Part of a small language model's weights: RMSNorm before each block.
Each number is 500 + 50 x the weight over its row's rms, rounded and kept within 0 to 999. Layers, rows and columns count from 0. Numbers have three digits each. The size before them is the row's rms in percent of the matrix's.

# layer 5 MLP down (transposed), 256x64, rms 0.194, rows 208-255, columns 0-63
095:452437569446519499565518523453511426538435520540506434508498491507491422506516525503421565535476589511443509529425433653448444573547470502523491460515621514568547577553460540505549470506515536
130:435525513466562482501472516493562482493441462496418443469538586497568512559517530486499495548417526534583466551420462548401455543477403522440507578462530546598515466523483489509561388392506492
087:381577474451458496600480560438485538607531494514435578510567550444467512547494472534422476503525534506524525506480510490516414392415520524536462463472537527473447496447542461534535604512424556
100:506539350572497431437541492405408471484576453547464532493550454474450498485445538514502566490496494526535442422488599428485441475480502543536541538631515470485554458513552433508522484537540516
096:487504484580479546479522543549471440463477515520464448472552488522554556455421528504584561476495503567507533434471566523469437510435419485500570575483503582500484591499555472510545316508533573
082:508483442581537428442497472497364490532465482543503497511482515468503553547554383508563518490542569507447486627546529589463542515485579550536571479472477457429470461495533528554508395487554549
105:488447482600410548485438379415492480520496396492575546545550513471516619487467490500504406508435552503477494523507536579462483495497380484486551540504521517499459411468531538463517539417513482
102:481465476444512480521527493469435475485525548395589466458613431492513456410524576488571515432519500463495495481507493516486411542572384539484523455507498511468433510526489455552588402504593427
082:477477480497546477558440535399492495547553492510497466495458470539501370558612479569497475567538504517499337520496504489566544498476520448556600471469531456517508514503526539530519376485502588
118:569441471471429473487515493449507519417426455479474493548550596523542498477477521573482447506577487488553483513517519504461432489459385501491472448499568567374527480411550403465483389525518441
099:531452527493500486519400462559501430515534503512503537447595460514479458437537473524532518305495441462528485484546547554498476439499559515426624526576556444450476474543498498450547523456550476
102:453529608569461580491498451472486480530493392550488479465475543582549480487522513492418546470532537562511492477530527484470569463504515399541542363529463572458518610541495520527600537458455465
102:438611463457506480477551505502451539517537539490487429539473422526451582371560493526478563488531455537405524476448463484545430525563502559518510606518493492586539547582506483571559547467562473
098:563563478480494552481504419538556439521500523497485499494386463565514391429503453500523542488568550472467473470570529479522592461462449618471514510501515382495446500517523510497491356457558463
086:497554487501481432465611616500500588522437526511543502485466453473471542437480559486460481548556476454409554498567470485517520506551509520566461380437566522486489481589460457477499378508530584
100:483452569551482478467485468541436449522544567483609530531526509469526509503473464463597585396481422508461348508405483520535464539574475487477541494594527506492479537465491487489510605523473425
121:505454486428485433455404568479517550496468508517461492493455514452568515503558525520492509574562458586527585542484465488466477523541382571397454620474491569503460549547488497456578533493526602
110:463466569451522514567461563624498452578440509432495472508494520522519441504551559484443440517493536592494515453467613511560532467481514375478567549464560484501488503578498560457557406526544465
106:472485460656569487538569475596456575492596427434495538462559519465485443450522558535532464506501476560427596495493535509571554457525547471485488459455440542526541474472479486521530392543505543
087:540545475480482486507497484361527456484513541508510484466471591477475454513521385508518503506390522529518501488544536446523498476374440497482523612565547447489474470487466510436457342457495553
118:482527506637416448501523508485474428501513509463506528446495481552586499604497448495497447541545469491409549412492546603493468601484491446480535440494397526485494540568594524533486431512520541
096:402530392545448428477529570535464547446561520568521455464417535448537604495450595459475458522520504542503506592500513542427443468469444520452526522411519592505481517540515430438464535460503491
089:444586460493488465553576466533463476555406491545532513503539480483459557382498529486474442674488514498479480563508460569508453480568524502503478444460471500534370423495556551443510554530512498
092:504533533520432503512490465485474467535545540545414584524530411476454548416588525563387470440501537508469515476459480529437480411530527513461452391491512449503477527447515417468561374431538513
107:464471489503532494461503603464447515413466487489455376524452516465571467599486463514514408523475565497403455485560550461509524431502393401505529457526535483547536441458507506495464373517482513
092:491611538467503516501428493464532588506481495461418552522489497572499446544476487465467465574523459547391458477445493461560557574511542465598586536431480405472466501395542506522440426538527511
111:495405476556465570538573449494583503504475469475554482548432543577514501554593460503540417493480609494489438476430543515517488543505499455473489428504581450543581451463507528544429411521462404
110:505447477603480397456536540463473463430446467565466562552496499527499544521541429515413484528482506434422539481476489498663468494442409465466488530517476531514478586529489588524424518548550526
103:551457484468532502487428468532552467482496636580556546440621546463513512500457569479484440435574568442527475419473457455439625491521544498516417526535449419516476500485515568492521485501468520
107:544536426516489584520510502501547523446516415411497384492499528435601492485588536494545525484494544512436451545464575589485389550476414512486505398430508435522482484543490521493524417490531468
106:489531465500534489465483613552463482418579501495493513520469540385448477501576496552479497451411462537544566458473447412554463470509431559458468617508504484470453450529514458550529561545461380
103:526604537668515433503481596429573473504414413528479526470521400483489529440458484546466501523436576500560548517529413552524482496543493467576552507533566475503493506453524519528551530487522485
101:493497498611555533434423469477436523438495530558538521545361472511474492540441514530448518608533507530452498551484585400505544496511446457505461479550512496410433455473568461472481454537532599
107:580525417534449508462429592550405477522460589500556535484522466499541583469475466484532466493515537461477441552484540531521547529548508508499479516575494355471555465461555579506571615539533454
087:469538493343530498479529585539553583425532576524484419502436513508474551574492507461520566422494542449503492461574442498523546488588465501586531538499509577535471445480505545603534535473472454
094:471525491472504497532519475433624532419476475569490608487579521478434471611433493518507490517445541426466483553472443446509406559480514566527433478581475566433476481428514480463520597542484494
093:499573524407480577497543466477463541558533457461646477515496544528475524463577532503437420486498423502465490514446537561599555555556532535528432503529499455489490472590457528520530528623562543
089:509416489457490479555485441506484501514578483411593491537493502625455534500597488559524480372580440446579467564456487394499492522489506549432543501488494483472550451582512565529482492555510528
091:561455474593478464527491478457536517549477480492434556486434442592519472646528490550546483509437456565461507512440511504506523429469525519534466465625486506586475492558496521536429609456466415
095:486542511515514563525488560523489447385512367504450495415424515482496622489459424524501514428477563573560502544487568552564512601473459460459496518512469577557505546482499514454598494501461475
097:482477517483481497523474442533478456507484389525603500475532612530548409482513521502491464439507510549551445562473556626545591519552482470484501475467520482445468477471481529471527330572461459
094:483485526424493478532425472452527489503537409433579437504439548496566498513595493524469543520392513479531450538463394504548510526448403591479471509469575447518516460416462494488503382444479458
104:484505383456540537393478598551496437481469543466541491493537445478426486543532545460516533479479495558534536507524545448580536476423443483502482445518454448433418409541527530409625548497516530
102:525461526557453581457478467470520429513547486492456581488434452543544443491561563501469383511525551422513573454333545535479459463411508417477572488479524490540497521494532461447489430527531481
116:477533540494489490500429536500503527503521410540490468572437512430591458497548470516534476569507453508500487514462387430515469409470505498437507612521590532569470439481457511491363378498511494
103:457527519632413447478501564476505586482431497507453594506529530487524567516468529476511437495527480477621581490533513449458463527596488555461519456482404602561489506442510440448513539540542535
117:542556542486499453433525512561490431491411573488460533495515464533473607451420459525506505489381528446457496515524537493421514463447430542488533426451526536494567497480489447494492642435575418
100:447532477468494591523507491490403425484451421479520466514476540479598514431589586489515504582500518497418554594391501453500474507461455480498456506376520414485486484497481471512499396557529507
# layer 5 MLP up, 256x64, rms 0.287, rows 209-255, columns 0-63
128:500457504486458453574526451452563482537551559542398486462483578520522385602521487486462515480469550474527439562451431453388519574591433454452497476560498500584509509480525440460444488427484509
079:605436527525543561433523442516566504458471504532554420515436420527531511521529563529532504528530453506484457512533385531467551566594525507506518548575434553435567520557438517374498465466552496
109:548480483462504534566600476524494454482511562559415595493558467535514507533505506460479491456447535600453569589550483498579477486571499464459483414461449398493434576402538478519468527455490583
087:569479564442509443428452452595466515504461507530453474500497493429443553533469582498361529561556482458436494474578408525487572570497492490514554486426483442487460526593468552574494521441547512
081:492496545488430575517456540483659553460534517502533467505533424535541479484387596544448514548460406509516520386525523462524482490538472413425478513589530565511569501528505466451473460496481464
101:549453459513442507539495516550512471580460448449468430455554556478508495417431543531445575435461536571519445459561404514491504568400547553451465420483534453523471382501509451509488480453404525
109:456441441529567589584499422463483489525573440461532463540424450470433524551435458481471478456469486470471545492575528435559501539539429502529540415528479503565544496496403570609600500500468507
099:484452493550554537404504476520628422510515409512446519562490498569474489500431604497489531507417483558552531493465492568497545560606503428441489475583498501484480534533432503421471407458537504
099:417474448484501429525519468556492506476614473475513457547532438503459506467476436474507467541527499585455517542455532458428497447554606638480419420435457556476438573544513554527509468446490437
092:554472522451533546408659411498455512508560575576485481492510461512555546473538551493471526497504520611460481521479493584548636527590543516523526457494419520544492487501490513510545476565446474
105:457513499480504501499462504514468469506453502487458608495581397463538500575522486390436524539490488595456473476472512382446456456558602563615518537486532528461481519441421499583514532561472501
105:507466516472328471536496563472597473551493494504421495559519530534505536473575503483433559507503507456534504469464508471479384563540524437421476401503489463501601576501436493420439494492504539
092:469524568492516519464385460518484555537514487445425493442492435409457420426445519451557540481527470505468447525628476491491428453499501398557461522517520469522482510489412456407456605463504524
090:439438449474613428533504451428471469502541463533468451558532522567511534484495577436474497530467610519494457502495469486439615515504489571610508564485565510476468409460486478458539526485420588
091:548500393529463534587436480499501495520418467433444513536509618501482532538490446446529549445502529531541587423451517417493564510525490502431429554530472536444516519528524545406520400417530557
111:437536444488506493609448453400446498595526492506403524569487515433390579525497533452468465484497516428554500520604513438479507505522397495551537458555447467495537478469511569598507479536511510
115:512402442471617589490592479570387448549492514500547510529488508481503521503569517481505531504499584533488439631526459541477585520447541521504577520456412491564471499590533555511531497514476523
105:503442448482512556555512515487633447495459442513474577477461374552540512473483485486457473439501491523490550474472461419506524584554533450450359502459466544544554474545437505535496513536540379
095:647540541426560552500380425596455488477441403527492469469511490466416502558430536515529507481547530492523551490482467437499472481556522558514478546505426453472594567512555552502496473525495569
120:475436508416498467475435528488543397551529488483585580458424477489409549454458538518498548483548507457408450549569558455512519481442494470494520543543420398468483488541476554518477631442507547
100:606489531450492475522451486496550496495475529479576554398557487454520509526390590479467482447513379514575452496559450471517601513534512449500516453562444405479569483451555464543503504576509442
098:519488575457442581558535489487587486470474458491540576599458483508487446569407496499416526572452422571377520439495481462522501511552502480458534550465506434551464533467444527602511533473429474
103:504579511505491426470519490527408445540553519544549540541494497529430486538464491492479576478520474416536385499407573581560537504467505526454490454532493437511419581590473530574560503381525479
107:465376532572512588400483473513465471553459483502483505474519450433510344594487530426519454448470539564435486486422472527478480532571548597532546418511535499519533524474480498533428497505492522
096:520397487529531553502525452444513443544541433488570498518464618459443497522407488511539462558469467570454418442441551527434357537588501513452481496513467455460480515563456464490475502565520569
111:572527499513458474512500499509568493513485480497496439552548509615400466513570493448499599589591506450476477414593478503477579567549476408482412455530490547442472593480489506480474460522578505
105:597581526461474610566472559491471466568530486483433389458472430515451422527518548432491571490494515570573495504483566474417501486495496537563509461486510554466535355467521453546486504523459539
096:585443503518433449481497496501449561513557456437582562506603505472508499576503528456450500461471521494555502475498518497501503426476597577410449449499547591516511421458563482591410560584468474
098:510476424500439481473491539543485521460561511444540514369479498531401510467533540474601426535452458517503537543493581544438458599505545553495475478373455526620476496564451554470520532467488512
099:452431432517502545502481520508564549499539473407461508566480514535415554511515541459572509390539549425514407556499497442449509518517566495383454473567486525526469597477536444570467504476535602
101:513512470508475459523501527428476474490569455526587519453538581433440480403576474483494617461540515567533415522541551584562466436527448545431469450513433488490451436597484552520507516554430459
093:467506457448501566494452558421532500623535468492531522433365563545498442504558463423479501483528467537501511600534479504478466459406428380519530459529478452489499435404472524507454462534522466
119:607508563470554497458528476456526492499496453548434534435482510476496526506448430509547447482466577555492434506473484473458556516565445469470413515413499434456513584538442603572596486384461536
074:538461504496459424470547502429504501481565484553467531517480503512451508517585395481462489604482422523431502489335505402468450509550504403490409435528498526416544523568489484505534473523476536
086:502548587462564543471471400524485423523578565479395615454487529463439413474490475470565477541517463559516525494493477567570539490445459623544518488541467597507529449499558501472445508477530508
094:524467474506426518458590470451522456561519467491550574522542577495448395468479445479477494546584532539434468540569473499431437467550380506483379501487529442511449410514561528573471484516479550
089:447497437542527516578540458428456489540499539592392477474567573520480479515493600420564530587589474501510479465524462485486484401428503576499542465466453482502470451567436467527480418428460465
095:495514609408553471528413525522506613519427527509492494439450465490463489497554440476420412544619500492529436468437503467467474458442585482535519519433427533485624532556498503500514485484497461
094:522484429511494504525513467455567527502527527545556513472535584376439504477596503459481569560532441414495486453495482615481480534471530504553493473441566478487538492489406548395444522543535375
115:500424471458477479552588595434576506591497558600607464503519517451493535536524479484428500451480487529543448441531516454466497512527477479441464452544437537504566538470522551413452364554527518
099:548530556527499511581558482491435575476600456550474534552432532553534461537501492506470506518362537543441447634460436498478433582502514474484414493503471481469473473581504482429461491475454582
092:486471451494585474552526458417488513527540500624488440551506509534530511460513491417511518507437629602394489501500471474486507506487485503534545522537507399453533449511442531358408497538487527
129:466490468536490471526451424508475548526519481491521493573478475456467554529486481473523511493489522451341435545466528487554419511450537457374495471543435546547393540569422570578580486428489524
123:519438413504570446475534443517575486528536538563528596542493558470557472519506448468508436585567545562392466506471483487499571486470516498442560449430595579523499521494463516458379567515482530
106:452520485532489542561527538540587538524553499465490545499540472438479479527526462484540563447520435549551524532436508572544425537449581634420529524520502559573490429578462462569520481617438470
118:470529465527469499579470441493500506523568463462449544534526475482449527526400497499529429470434487628495520467534496432611591557534441483577498427499546459511504448499478409608530537585438511
112:411553554475531430467478529436435545542558474533465479545517478411432496439421514429454561571493533533499457517455535407585471588485497561412434527534456500469410508471510478496405495447545473